Weights of a small transformer language model: 13 layers, MLP 192 SwiGLU.
Each number is 128 + 32 x the weight over its row's rms, rounded and kept within 0 to 255. Layers, rows and columns count from 0. Numbers have three digits each. The size before them is the row's rms in percent of the matrix's.

# layer 6 MLP gate, 192x64, rms 0.186, rows 137-170, columns 0-63
101:061127107094190090123121175124166095152116141169157188179116150141120185073133158065098129123157102096081098128127152126140118133132157094153063111127106098130117107151189186145144119152166101
108:090179110162138157093128158110090148112167077210109096072101121135153127146154078131144159201057138138148154107138139117106112096132120136179094116074144115107155117201112142166140140132140079
086:113173070129132125129149109113068166071172157142184185106149131131156176133117074124112074063101127178136096109126172123120104144102107138135052195077109126173107137104128128148131112119147104
102:102112139116133148112160120106149082115126187169101113084089188208176124132128144063113051130095171107159088107105152126155124132129181128104115138121115175092139162117110056135093166136118164
104:155126094157136146150193115110183095070130038144162147131099122131094178145137169116103112120190157120129095078096106139185119104162156113117110159144131173110181154099081090095140123089095117
100:149143183136133152110140119155156168129148097156066087122131133112161153147097077117146155137150107059146095121123078137113071152160124059061147130152139109123175114176144169158150074156134055
110:097107188137143081086080103149156111149084077125111118139077137138127139081127141179129143163104144093175098154160168194089152124128097125114215152109138102113134118104079116149190136163092164
102:126143132156183117084120103139142139201148137183104068084080136098091142062118122110126048160120173102181133139170120139089158139140093109120099109105140124096081099107102176162142183148139144
084:111129080086140105131103205122182171152145170163197119166171119101132140114116068125111099119149094102141094098050095141167119148074106157132108114171083147109092172116173137125098145102124145
099:148136117107092128109107122083220148166167137105159117122160181103097090117107161178114159080069158141136153123144107088098109162168113141085112167157105141130166144124180143090163160085160064
108:151192126141128159152127111127102114118194080169110138124128106121163157109180124126058180159164096097126113120138101100105024058128081084136105116151170149135115094115118129160125095146169128
106:135185053127151112118106132130076147086175081094190132131106104093168131110168142105126203156151111082123092097119130180166152125153126116108178132121117101136094073108088174151165098109132084
116:125181127125163169093171104127109177120147145132105099061094147112130166048152134116154082127116173115120067039159128123143094096190124105101156170139133137124097159135121070126162124115084122
100:106169121166137172081126150133120109102185089098081186106108175156150098123115123148122154174131087074131055163105186118131067119130139163064136132172128164147129087094160131130135109087126083
102:152130124154127122151079111079209098186140066093116094111139168158170104113091179149163157109138174127146147045146090118083103119090152155113098118100174121109139126090117166146097138146174145
089:160119097205144114110079120138154072112150095233101109131150124150134137171149154121118094113112158115155141086151175106102093103114151151136155156149079112137079111068178117120182144149136079
097:126128101096133168095081105138148169132142113096098144123068165161135124109200154171074132129181143110130123104096126164109110046185178116112149138101218106125130140079093131119160100100147133
123:107146053122192172147159174090181129083146098134135162133145165075110108123149142149055095130171114141150093128081103135131068095137141143144152086164178125139143110120066161118101095158103108
112:142156113176122116130104167112134077119118117146164142121128122194118135143151142124130173201118149154134165140102068158176051063107100077170098139138167123176126137093081148131139158066084119
096:092161127174128080117179092125092114122176131118094178175154142136116123039177148116107139111079113138120093116140163139138062147099180102098157110126119168174186095152106183089100133106110129
103:157118124144185210177031165163152122133092103114069140131107126145120159085106158149106104149109129153156094138114125149103151095112108121089216179156094129078098124140108131124149139167127132
096:097086205109126109146073089137158080096136076103146156214073130117115089155082116192117129122158183163114175122147153124086140113119146085110172101180142128120148097094129145153150127111132126
097:135105076114091138125157127085134139149145101184128113093143115085081074103140077130110166105148137134125107121150253118114131103189106117124130124191167094113168107126081125119106085176112127
080:092134148122182113137099120107098175082136189042137156097084073118130132184107154094139128133082113130140085130106164150137192176164148057097076114120100130118142128145168128149115140140142080
113:106138107118118126154149166121118142111124134135154120121061116136117096092210123110149121156191135081065105138140101124179100058194128117158158051129130112085165131153133117158127091176182150
096:075118160134110139118107139190169126110143140103118117137081141121154159134080149126108141154078188120138056152075196221065145150124155081103126118154064121157136161133123097114137138110115111
091:126145130106087043161145119123120140100146134171215141147133086132150115128124129097087132146082090081133147121105168119074117168109119131122174093118128127071099153124124142122147060216176151
092:132115124101069160087095106119167142101127122130198131107143188115110123120099170134109113175136098121134137090114192187110118129149096127137125105103183102050188136148132111153176134054181132
097:127161109111105177106165144092138169156092118100160167098123121175116067119134157083141143175162155124160130126188150116112129140123180133125122106148102064139108120177044125144211108110099072
098:179184177127136117149127142129110068099141135117059120153134136155171070164132086152154167159120182142088151111158134111104103064183209102099091088133132130107178106123138096135117112113125086
103:158192101149148152102124125096147058119169122163127139127139181135149133080102126206064105157118095119108089164158123093121099070126098168155142154168165081146137076083160131159116149080135110
111:147144087149118135134126072129107079120162179142104105120059152181121143135192175094136048178174137110130131094150115121104138136209162101151133131125146058139156091114090149108137085148117128
115:164140105114084145144139116073107159153172121171110147157113200118146137123164158127157163097144113103111161147145095157144052133130155114070143084201139085147156067139131172131103076116149070
113:122055077177138141151107142090173119142138123189151074080181156166170168112126119166103109198115153118134112114161101110137051115166099120091137124117177137098070126143126133141106086140093127
# layer 6 MLP up, 192x64, rms 0.171, rows 137-169, columns 0-63
094:169120070117105180143159069108120152152163107161144105153116129126068093146191152123134112121131132148132165145201130120120083111146140160095114159168139092066108099046079131142081134132114178
109:148148168148156167097063148129134119113179165184073133118084125157100087185178100102112163082095123103112120169163140143112144127146074119133164095150127158114167075132080177117111125105111058
093:134119126108100123119167094160114183142141173129180139142159133146146174158071128155166110100086196121105089138100137141100112129153066108110104119154124137182152140063151120150116063093034139
099:166118105141128159119149097128151209080076156134162094118155175185139094125181171055123155106111139065170109136109131097160152097176170116130127080079160135102148110119113116117121150107156076
096:097159079134153102131086114153113155198120104163142123150194124101175146130132144141147170110119162135119130133125088126168131150112077063089171191095093193125089137124120131076075092128099077
101:062149135104105105148134143075180144131103197135148096093119170079039139080074128180160125132145130123137184103079103166169157157124166093135096157174130115117099102126131151158129157135152127
104:072119088114125120071186135154148133188132164123171114077100139141109107095083140134104114112087125131149134130214180127117181123122126095140067122102111157140183142082138136159127164081068160
098:154144144077188165122060129178119120079142130158125138105126144103074128085112119089179139131122129055119168175101070180093147134132117131132119121121218131104142077143130152168102148099094114
090:163170110081138108154142169140091081102098222151115167197107115164121145134131124079101091132163110091108114126145127184114146111077082151154094107133080092103154149192105132142139141111167168
099:116102147088105134146142099153137164118081140101129135099144119143154090153159054163163117105122127131084159097049126186145145124146139097160096143110114155057076163135163187161060129143118182
118:162109058062106198149132093125114115151111085166133160179141158141109144140096135137140093151128166153052164106136111141098138168098127130176088158119104077100116134195114153107119089182127087
111:174118137122091089161183157152127107101132149164108131116110090177075169115145173083125158098133087109113171173112069125130159131137130135085065122116147093146134154145111161190165162042131092
116:127102114105122133152116106056164132074094135162148191143142141182152089127141146103108103158074159148175105140118141176149168139149169150140118062223078059111150140137127122152119113118119102
115:204196143117075166135135112092146123151135157094099105128114141129051072101165090144154147153149140122142123094148146106105164157138128156062137136093133173157140129175068083139162096107152074
104:101085129130093135123119174070171173176122133094129096127164131170214084162116100167116132148160120141166117106138128135108149138049123102122133142138143135227080116095139148122109091130187114
088:108114107136167145142120171137169121182084160133145191131159110129109068139112168136153102189114123148192177112144138141137122117130152103105109137143083122150162173191084073097174051159101112
106:144128162208143095120132137117162101125173141112175109116152128099115054149046152107149131168149123181157078092132139155111107137123151149057136090187115105109144106131138099141082133124095058
110:122125169171143078109085110180076108179130136138116161127108097185152180105120149165138120155093155185124105103122114149104173102206126191106092173115125093091117144114139098151114109075108076
107:179125147229146148121117097150119121139106166113148125135137124121079167175094104157112098052117128142159125093119122152132141128127127215111085088181099145119126130126057155064144166149107132
094:071123180094108088169122086144121155129149215129133157157120123161129199094135141129170113073116160137082086128131156123092118178124166100138095175096052125122148122142149061110113136143131099
104:126149107152114144082157086166131081130140062110174098098159126149131087107101157149197162134060109116093168077126124110150130154122153206161104147081148131158141114135128170107168063094102137
094:152096157157108128127141135134106120103096138138111103143161092166138149103115176104152140144195112079115144120108106178118146096161156170186052096099085074138155157201098179113203124128153109
106:126070107130124048151145128115113148143107134164140159117235132105167132159098084135068129078077180139067127104121098146111143133114085117143107163102130182154147167167152146126119145175143143
100:065125166113165138192084117128146132170106147150118096134168103136117106116168089147131113130111152085155117130204163195177127087114142071122155150093143095102086150101103077138155104185097088
114:122135180167125096179138155144073132083128142119106119114162131125120141188179093125132075091124180132136129116089087111183108106131069130187057081165119166085148119105170115170126131116107183
098:057127117134078113159117130099129082187155162174143106110120097157109163134100163147152204177079121119087195132147145107100080138136160136124123114094148177165118111178148147143098179133187121
092:111221144056148105137137091157116140158096148110158124116097153138120137102152170141161140173113146100201115104104089079187181123102055125122105122079106125146129152163131105139124104129128061
097:109130107140132154125165065164082107146139091143127099117111160144136132182138142125135126151083148143192180085083165068111140111157185130058178124158116150106118151127091156142098125160036145
107:127125165081090112127104098114115138211108117160122181155153129126132105196060128121133170099103136246198151122137128097130147134126135153162126146147109078164099133128113163140111126133096093
103:132193088141146117166164167143137126143101152110133138098175120133128143147111095068088097139102116132091140052203084132171153111135173118146088120087128079077160098148156099127089168136194117
102:114154133108098124134142116147176158103126074098147188117140191121147066183096143117129203169146128136115118120123133112112097114156180088067101133160108184167091097136192101164151094082142114
101:153138108112063163159116118167097080123141180121147129160088155143129114186162154082142140079133126141106165160155068113117161173160115067139158146143064097128176112177111102084087105107163165
096:094106138153191115116104112174212126132132131081109110128149094123076101110062100187106109168107155148142107082117108174129150126102124106172096139090166140129092162097131108171175149190097170
# layer 6 MLP down (transposed), 192x64, rms 0.167, rows 137-169, columns 0-63
095:119190156093144079161161204122161132162155130145168122128147146096107161114123105139062089157130032101086157115093117141103148155154120112182143102115140118079168163096152152106115105154109078
108:150124118122085141142093118102091124124085128139153163190122161110060117166159166087103171124119145202151138107121120154182136111145126183137096066175061163142145119082131123062152123119083143
093:114109187109177145132153129147118149178092138142132061160132197145099126109041145129144072143167160160115126165109087166122136161164137166152110077123080096091109117124130118058092107162145122
097:113175158132127140093146163085099107120141146157089152044062123114141142189154121111096128158154118119126117104161149077163147132119112137085161177108057227113118173093110141094127135118133149
098:113107129131136086047090159127125132177141145140120087175133134086177113090112108120130117145063109152169174152151095162027182147096126134139125130127113110160102159129172137126104092181121185
104:196085169070140101146169175113062125125125150130153127182137113131163140103168155108110106135136160179128077171168153105108078073148147154128144152084054139075111123144152120104102118078127125
101:140119146094136117165080152078100119101134119084141155181168095124128165134198084097143172145139103124086080129068122146137057120125131163148117123135192169164088078100167173116120136143169170
094:110133125079058088147132093092130133132094129122147126170105128126099094182152166154154133102144173176142095081139137078166144147095099139130098150112037133188159165137144123099178194146095110
090:122149141112080110069071098149135126159170103135146141181101144123128109154084094181175164118135137124092124108132175172155079151130139106067114086136088168159125118196123106089140124130084208
096:107154092144126107132120155100121113142128129122177148088111083128091101154179186145080089143139115054150151170145186094101134153097130187110142138158132039193161124109093113167088154119096134
120:120106160134148081150159140117117129154137167120113139080154072147049115085161138100163100166125084141159093117118112124136166118111128114173224127112120175173147162132185079080151126094074124
109:139216087099132110125104122158137094095133146079109123146166155175140166163070129068144187124143138090090128126135167103120159138144152082087072107171169070119147099162109120074144165113142137
114:112123119141104130110104110129147117102111136106108130101090148153116161133123149114129099142169099087139091081128196120187141143114125163155124065098255148150144119150056102097166102125161147
114:203179132118113208126154136103114082142098133088096168182098127176081078093125073172125124142108100117133132146100157176131172159186102125156112104130111108095126108194150095127128102123113097
102:097142079116098190128125135096127146121139120118118140140154115109181139173113151144139166161098178125181077106150076078071141204067102119091140171139079152135112195107169129112092150106101139
089:078148141141151124126073141105055141112170139107108135118102180159170136145098119145119077145093172170096115146151079119160191167131124130163088124085130175080041125167164104161125141130102147
107:131125131144093160078106106069149123089160102109114144136087177162137134128221137143123170167165109115141100095145151149114076111163148087167109150179207111170091110083135108112159120071118113
108:102133098174140070098087125108103158107108075133170117020072106164121168101134120127107134157145123176140128101136149131165148105153157118131117172201205113109181134118132151158107110147109119
106:117115105088098089102086151106092147143138104086154145175145132124086122101184139128148145079211126151100167134110085145108047121074126163167094187141191119122135136105114163118155136166162163
100:144096182072149133169132131122102068139087105089164136114081124114157074171134123157135112154154096174153143105121026136195210112151121134072140130108143139117125156096166122161130119116131123
106:135059190121106154142114143086109114124112160115143174166111117137118161137127113095080080144118142116161134142129154136143087083072122054138192096109107085107147148193138136174083172167158180
094:110130105158163153126102154125162133135136125183132128116143178065092088172154118141147154116078122120128125158166111105150169170088157054141131169129195166079135126085114032129127092103126090
108:145068154165128110125140159148156133128129181123163150091157133144138133170120095110132100128127124099112152165158138092116162077032131048139085132095085097159096123122175161118100200119093176
095:091118141109139140119149174184136146165080127126151135120106156141061108106093157111119203155168153133109065161105100136117092158106113167131103184120148162170161142125060168077145093084079106
111:107104174161147159114073140155126128097092185061117181134134124130111118174079067127102096131115164124117154132090091131147175144113087062143145145153095169108105200134183157116110145100175151
099:166140171178157105146089159158055136131107116086091159157105175128201111153171080097116114061170089107143127119135075129140133120170092169096172132152095090135144102116142071162130138155122129
090:135113173203116093156163135177131165111129057137128149129122137145157113142078095109074128107101180148071133123132064119123201138133141129039123102130142185154162097099143139107117115091147144
095:109085134109200088157144156076076113097139128144108090085084115086074099129185130092112128151127178135122101132127164113182117137218115139122105167120149123138157135151106128138214156095134145
103:115116162109126110159084118115092138200085123172149090101113129105164178203179115133119189099099193158133148136107091075101143104112128109125128123139093123099124184077125092159139117135203111
099:137149114092167068139106139186118119136088128078093124171170118108091156115102109141138096129126177154101133134072118159120109122150137134162105101033140215160121196107113122118152175168115150
108:077162134083162160086155077209162132098174081067127183160097155109178081130104118105140156123109137139077106133098110142131139093163144153097147129112111190150141096133193130106128153101108109
108:155100146079104145139112068161172140125099146150099116196135170055151168156051138112159120090103101157122134165122057079126140172123123112133121143123128163143108099135123168066117139142182169
097:157149120132169121135102171122124099144128119097102160046140096121139086133131156153147165150136107153084155143134183108083128077122114155070130137088244063143143149124148077129126109130177115